python train.py --n_layer=12 --d_model=384 --n_head=12 --n_kv_head=3 --head_dim=32 --d_mlp=768 --vocab_size=8192 --activation="swiglu" --norm="rmsnorm" --norm_place="pre" --norm_eps=1e-05 --positions="rope" --rope_base=100000.0 --rope_fraction=1.0 --qk_norm=false --attn_scale=0.177 --bias="none" --tie_embeddings=false --parallel_block=false --init="normal" --init_std_qkv=0.0255 --init_std_o=0.0255 --init_std_up=0.0255 --init_std_down=0.0 --optimizer="soap_variant" --lr=0.00166 --beta1=0.95 --beta2=0.99 --weight_decay=0.0 --lr_head=0.00613 --warmup_steps=200 --schedule="wsd" --decay_fraction=0.748 --decay_shape="pow" --final_lr_fraction=0.05 --batch_tokens=[32768, 65536] --seq_len=2048 --doc_mask=false --train_tokens=381500000 --steps=8180 --dataset="wikipedia_en"
Each number is 128 + 24 x the weight over its row's rms, rounded and kept within 0 to 255. Layers, rows and columns count from 0. Numbers have three digits each. The size before them is the row's rms in percent of the matrix's.

# up: layer 6 MLP up, 768x384, rms 0.12, rows 660-670, columns 192-383
# down: layer 6 MLP down (transposed), 768x384, rms 0.114, rows 660-670, columns 192-383
# gate: layer 6 MLP gate, 768x384, rms 0.116, rows 661-671, columns 192-383
up660 097:081099187117145132155102140134089145101127120144070173166115156109125110119132162127161182137114129136104140104112108148136131131129140186131084138118126151145170096141140084156146162155112118090145130132160129127143109135108103148144143116123145154084116130169154116146136154089093101134125163106148151118140124094116155138104135133150138180119100106121109132148148132161132119139130106127138123127151128174138138138127175128060122105135118143136114094117129135150071146121104169155135138101130091099115159085127122134142108139096142109141088160103085132081157159112098081144
down660 101:137106163141149160168144160160100093124176132069132124101106128103144122162168167132164146130151163100144017129142135122125158142111148132145107134115152162097143111102090141126139134130110158130107083132117124160112170113133114122123118116123151106175102119130105152150137143148136106123134122141132112137141130115134111115077163094143105143150106139114162132113108122144162145128157087134134078094181131167131154123167090102072068115172153136133117140173172134144122070139101137127096082137144108167145116135124145145118094160099137108108119179123109158128169119112164139138
gate661 104:146133134121130165152160146174123101130107110096144114142196110123156125112126159134127154093158098099113163119146116144156090120130135103112127076107099157131140128110144144099127167133157126145118110128162132135134070131133085066095093091103121098122142131156095074155125124100108125085127129133147106106122090154149141112133105146095196147144098083151138146146138131139128089122112141116124159114109161116183100120106133108101147162128099127161187108115114115115101140124163165139121133143122171148135126116105076136178122148138151126131161153079131159140119141111113157127
up661 106:122151162102102154156132177135111096145113145084128166146126142129157122151092151108163123133088171120124106123141121136119153102154119119117111121077136103160123142099107097135111135184118171116110140119123095076114134127146139132136123115126179100164140146163128110121158124116165179147106146140125126121152092133150126080155167130148126076160115173165126124177127114111180142141106137096130123140141081109158121152151108122122109155129155139140125133092146142144201162130108155106101123151114080140172144101161084105124084143167123148151157137129076110124110097124103128126
down661 105:067082163119099106070138160126081170121097172118130175115107128140150112119117142122178089117074096155147140094126139104125088100153140086123151097131127113105127137112143114145144166113092114133152141146104112143145122121164187117143117113153105137123106161161126100175092130141121120082122133125121120168159132180123141113139126137123113134104176161127155112175148071143124117173127123127093117142159171114130084145125122174132127125119151106171131130121105124094106121090182143143108157127173112139141114141099130135099125144119133082142136126109090159132102123127091138131
gate662 102:127116137107103103128095143069126081121104119079147118086127140146162096097126071133139167136104122151180157094092148151101125112169089147135102153146148140159108159102084142081127166136193164158094151093151137120166139132125142116148111129167145113147116143181136158092158168115115125134106144111103136127138114150075119141129095126107132169141172094144110134129129104156151144144133110097165163172140161109128121171128119137105134094072138144102150142140136082156126079121141138140140120130109102132121120112127122127131135128131142139109127118125133130087157115105151127133
up662 102:134165126129138131107139095114135145131110122156124127131119130088147121136122126110134129150125123136082096118148100130145114145115154131133145115173184144139149096105097118156140148140104163133130123174148153098127142111138166132171169156131138135080152150116130109137112146120120159142110142128141169081064093157143093105117128127070113139120068138158152112125130091101101150119095105114120114089134149174130145110077084183145138137170135184134160058170080117131167117134115102130145115119076125137125161109104128112137153126140148128132094122095130153142118120154083138092
down662 101:158123175156125112108141138111155077119110115112104111139118138140116157124101130137152121159144155141123168143124101171166098146139139120125170102125150158072150107052048126145131098161101119146149086168114113103145172116121120121101116132166164133120090132113161144144121164152098114173121110158119136118117112138133174136153112160099097155114124128140170093121118164135111188135102116110128094141132165127117106161137095077109113116133128111130108109133080094141146168111104112154144082112135146130138110126121131102125163157137132142117139132092156123106133157141147182125
gate663 097:139159138125123129119153099102087125075112169126130158123089128170146094117132122123129142156122129129126160132126142135161158099106110087103150123120117154107119117139128089148120112148158178149132093135116110134134117091095098138139138118150144128111162146105191114114143122116144163144123097106161109093151096177098111160127153093125115135136093089129087133142107104129116097085134117142123154132150164188115122128169149155163116137114111113075159124085114136139136126170180150136145110160150134114138118107132125121131096130123096108104145160113185128120176115156134120091
up663 103:130140111163142126122160109173106130147104113123136144157126154139122187110176122110151131135180138125104152151129122137135155168097140126100182131158145088149098107129101116134073130131125127157140113148087148129136114162109158163119116131134116126144096131129109115154141122090148135138102107165109143176083166077150129162117130145107154124073125082115110138107125168165161126160174144137175107117137159114168132127097152088134115158144108117163101112122097121161125105136080161152089128116125134141134161127127183129167095123135093138131157166118153143138112095139116133128
down663 101:122117116105127157146124071115130093100147077143125122072134127090095170094101080134140130104145126133132089150149128111115126151140160154130128150161160076140128104152151170108142100126107096156137110095140104114100192140132132180076164124101127139146106143125139133128135147134172116137151118109135104170119096132153100123132107133106111142138126076151117154085118121125132152177116112129132145100081145134125082123117127106093166084123093099134120156130133117163146130158158115159135174123122107151121102081092137091121113150106110107132116127147112172125102113100116137152
gate664 097:156127161136192099130162144168115112091124152178131121099113138164128104079160119123129147118141106148130150096118161170124127192065115153124147090119126135146121092097135167133145091112125111098105129112111195113153123161161147122154136117159105137094152081170132141150127152158105100109129106107159146108131101151122148148089109101135127143131123131129131119109145163115126131128127161115096102170178108109090114127122157128116154135119121135135101125107156126140068102131142130137126127124112132154140067107091099094113152134127130119112118138116136127108117128124150147100
up664 100:094080121132107107165103119115122098127180125142136134106108135134108129106138139088149137136095132157147128109107195170148129169144092140123143106096153164107080134128095148119142095148099094156108143150167152099130123137145159154130095121126112138141158122167153127115146129097148142140074134120121156104147091135145140170161124153081124105144141145103157134121103136107147119110120106130119071156146160129133152106090146133130116152119165174141104124148113121109118095129134107107152109143145110090113116145100141122087120150120167125089136148077151131131092150134159109142
down664 100:077131090104167144120129159130136103134136141125094120138141082118169152155173140109142110136116159089118059154131120119095135122164121107173126105138135152126145150112150167104191125088150122163140138166144123138132119133134088143104122147114176157162149118119146142121111132118131110182096154089162129110114130148148192130150121117101148142107142120149110149083151159163116119135131126141136112102127123140136120136166117176138133145122123157087112144103139119149155092124135094119124113127137153132114108114150106158135103137123145137158115126132166129148100114165145142137
gate665 099:121172112141143117118074141173120130107187155111132082124121152118174105148069108151143158147117168168139135084084154132108136133095171091129113160148112094135166156167099058132149148095084142120190106153151138140091114129153104135122144145132117151142138093115131149129159082129110094143150107121200154144113164126134146123131155141116145170155142109140116151172131098133141116109155118119139126101122102118112139129081132098140133139170102141115128126109170101124132110089106120154135138118104114110168132140144156109134133124136126128099183128113116147151086102108125128107
up665 099:122102137123095114117102127124141145189163113134079101134114091154111149139159149129145133097141148142097122133128115130116080099118122131115165118126103119088102159177136122099147111118148105151091094134126087154093125146095101152073114121156117143112145164146127126131120170114118128127158166089112157163113125113170132138123096128142150081128136108136105113111116115111144113157142112091110117103126103103125118105136095125151065101097103151081144112106135156104122150154105127166099169098127147197122110120143144129134079160142145129135093085128122106109125140129139154129
down665 099:113087128137128151147110147069174128107108150149127140124113113184120109118104130099129130110104153131115173106136101122132081114132137148093129093139123169138139100130151113135133078101119108158104124113113147133098126133146152127118132125118141146104135141149101120125134137137117162142141141115113086121186136155167163125142085154148118095128162143145099101119122153139098147118171078186072121134120144151116121164137100123156106159081128162121155110137163111131126104146113126112154100140165148100087125123115085124142067149128120103107143168145123156107126141089159138108
gate666 106:096114111139081119101115158137089120137110115171151115077142126121150122131140130148122162104140114115164139100110104118132106156153165141098131122134151106108098100097079145097206131123127124161154118128141149132154099126097115096143119126102137167108115088111096121104107118095133180168139130149159106128161149136118121139070128131103146129076172154158097094123093128070130156126121159093126161160115107146132096111119112116111107142095110117133075114091110144154099089116122166129161140121114143120128142114180139124158134115115080095087124108123137206161104111112115110140
up666 107:095143155107106121125154140116142148141133123163172119088129087155118097072101056127142152110120169128109149092144124114146121140123158169143136127123128160136158106133131161092149107141127093091134160085164114124109124132130132129119165120088121150158185123139094122152125154136130081102120168132115106092116115108189129171119161107121091109116158108111103154108151138124102119078064119139161120162170124145126151166093168130127128147160137126135111103118127151129132179151116125157117130136115133142164148113115148119190131083179137136122149108159065095109093098106110146136
down666 105:174131128155103122155128171149118118084094095134123160123146146094092098100109084114128163123115136130099078117103113133130127126147180124169119100127163131139113116120121096115128130111121125107166111123123157129146164111148117151113154110092158147104152150129115142164121109145122132123075153137102141166149137131152091133132103172126094130162129105069119129131159142127123147110131159110152122157130133164146134109117108158108103062125137107126145129100109140139073153095125097154068129150132118160142117153137093128169116138113176092138098123083126136114120147094142120124
gate667 098:121122156136138139156133125081143132100101118139137050116130130132117133128138129099106131090133148148156164108107152140154126159117105094094090141113117169123095153124162115118124089121135131128187140159148132134115139097153117114176160161102132142149137088086099161088060103123123132149156139116120152088110102134118115125087131142174180108098162151137131159149136089083104150127109092122125171114083147114107069125136142107095145170169194126084125120105099136135108148116150110119118105108111112110114134155116113129091122127135077113160119123099161142144147169164133116111
up667 096:108106111130139110127151160115141097118071095114123132127124110119097096171160143091102176144118089149119181094127119152124124145132144138121120146089125089121110137132126091124111129130124140097169141148133132123127137146093097103128134120132166143120141133117064189149111180115171152141191110172111131110139066148165128130138126149150150114115123138137132176118123101124126152166099124096089137152082115144136175125102146104158156134167105125165127063138130129097169172114115112131117122112093111135118121120092131187133150147142107134120117128157140164144117135142123117154
down667 094:111119123144125119127136133127152124132113148144117131147112097136108130118115144147148138121125123152110000154121134122138142146113089124128106146103137181107110173126138097128099141117123123136138126141110129135160111132132158145126139108112112147189126165131131138127154144095101134128112169118145172151127092116122172135163147130124157127105146117112101124111152173127089113132127111125149165118151138106148103139092123124141077119095140098139117086108154136128147123184133128126123125140169119154107105118129137153156128092151114153122133130127143107132120137138153133137
gate668 113:121146141119106099171153163145140080167131164084153160148141119115164182110150144146170121108145164110115144120153140142112135109128142161119131154096159147154116104109110148104184094160132093113152128118125135122194135105157129130094145156074110148091147140167118122117115123106152119179095090127142098123102092109117100149128110105147135115111175120105132120190156138122181136128105111141115157133125121140144125072112108112115134125137123169109122147111136139126134108110140118106156191123164109100127105119138116115137128165151150132130119125143152145156153152154148124138
up668 105:145114142119110141116163138134103139096100108119132151128092112156113094124105151130084132145129110122111114081142146130152100152118116132138120161116097165143177163145153140119131076145163098125128117114096103117138162136116112128088127094163112125150100064122154119083137141145131144164113102143126082132146121176197128145136129087157102138086155145098081122116108144129127154139152118156115150120147086198140144094114132173143159127088162144099138143115163110162157146115130152086159116141127119115150150158172121174106130149135151136134151157126111103185146133104138147136
down668 103:150144131118122147170128124146105155098108148108124130156143118136183127113177137124106154130099112153100175036139132166114129118155160145138140115107147143130100167118152103151147159135123148135125100104100102097137109152127167104098140116147140104113086109148107107117166077171156126166117135088108138140102149120158123159098102154150176132125150094086084126118144119086070129144111137071135113159182137084142150086170088117144102113099096127102165105105142164118091112108149135124171169124145145141125155119145141102127103109123144117116130148121096092104083155138095163122
gate669 103:132148130096140120119154147140134110187128112101148132154136108138073133132118093144105158120116129133097153094151158117115132068174152164142119138117086127097111121130113086139139128124160170165085106108149166161107075106132122118169191132103070109121114110119130119139141147141126142084104141169119129139126078143147135171159086123160159104135137085140140079112128110119153121101120114116110116157134125138114122109142084151102111153098107122135142107126133110171100136139110147142084101168113132069093108136150162113142120110148116088143126108153142144138138169116104112122
up669 101:108132108125147147103123145145109059143119103076170163098112071155096144125117155130078119159159116118076122118119123104140139074134128133144138128106128132136072146130145119144105157097152132156156120137144156123135120147129131156097130120088125184112105118116143150140083119114107116109125138096147090135177106120102186143142098111114152133121107138099151122119139124131127170105139134111090106122139114107112170138134149096096169164142089104130147113172103122151146143112166136127111128151114136126124108111103162157155178156128101101109092118104126094137125175120111137130
down669 106:106115100145157139109141138146135111172128091126115162125146078127114118106128110149083145115095130189121024119131117101117077118102125116164127132145103138173143188115126112155169118155119126167142093078109158147102135130133149078156143120140154137085143141121103121179100119178111144098128160129122185120151130171145136162170130118153122146133112126115127115146134166148062146134105131101171105147163115085150107132164185149148143177112109128140136120134129159159107142111094132132098104139162120130092117108133145188127155102115110129141103127084152149102080126137127145127
gate670 096:128123129103122110121147082106145139153145128128163118114113102141107099120097105101181124090116155131163134155146124092104132118167148124120123163109156137153149121069107136102132115165085129150067160118175112163117125139107121122111087149149110112099103128106123141125139138131126152156126147125118142140141115116144150132124132096134117165135145132068145160153130108172118122122106127082099155110164073160134161134147162162175177089171133136131174116097153092157130148099182087124126065143156122134121126138152153087115071099118114142131126145118133136120096156150130126124
up670 092:135154104130109106112155127143176151084132111108133179152129150147135129135128147124132121124121126126110118106091115138124185115122109108155117100154188127113132120106113114143144108116101077172096144088162106113075122114117124113106103174124132100117133149130098159142140121114102136147093115126134165120145135105085150167098165129117191178169135128138116126155122125150113117131104102069119169089120100113130138126171177129123134117125117100122137128102155139132112078146163131127161153127152103121082141103098122133121120133140116107099098091160129083164126123130135137125
down670 090:132131161158117122120130102129127132141099107094128110098113134145098134137135132092157131114119102132124000139132105112114126129125125098131151147131112110170108138145098147134147139152149130121105132155175152149154101153112143153126120125141131110112138100138142118149132141119125120132122131141129139124116108125129120139138119141121108137123101098171141145134135141129132121139116122130133146107144132136109135130136147132142120124141140136130149112139125119132132128108120146138116114122167126139179133122141151160142111105119134127132134119132133136108122086126167101167
gate671 100:117141129187136123146140116081120162163159112095125150137144141101118171142117125096157062180146110130108150075175162172108133129123169060124114122111105144112112124161083128102135081119120146136123131108152107105154082109100135135100169117102066189117132121117105119136120109153109124163130132114144122159128126133120100145099159112093136117095160157157111107134130135119164105096139120121150146114115129132128133128105176148117107114123133126158075153114114133100097094148131174167116112107134165172105142174117111124138088128107119128091145081123144140130146152142106128089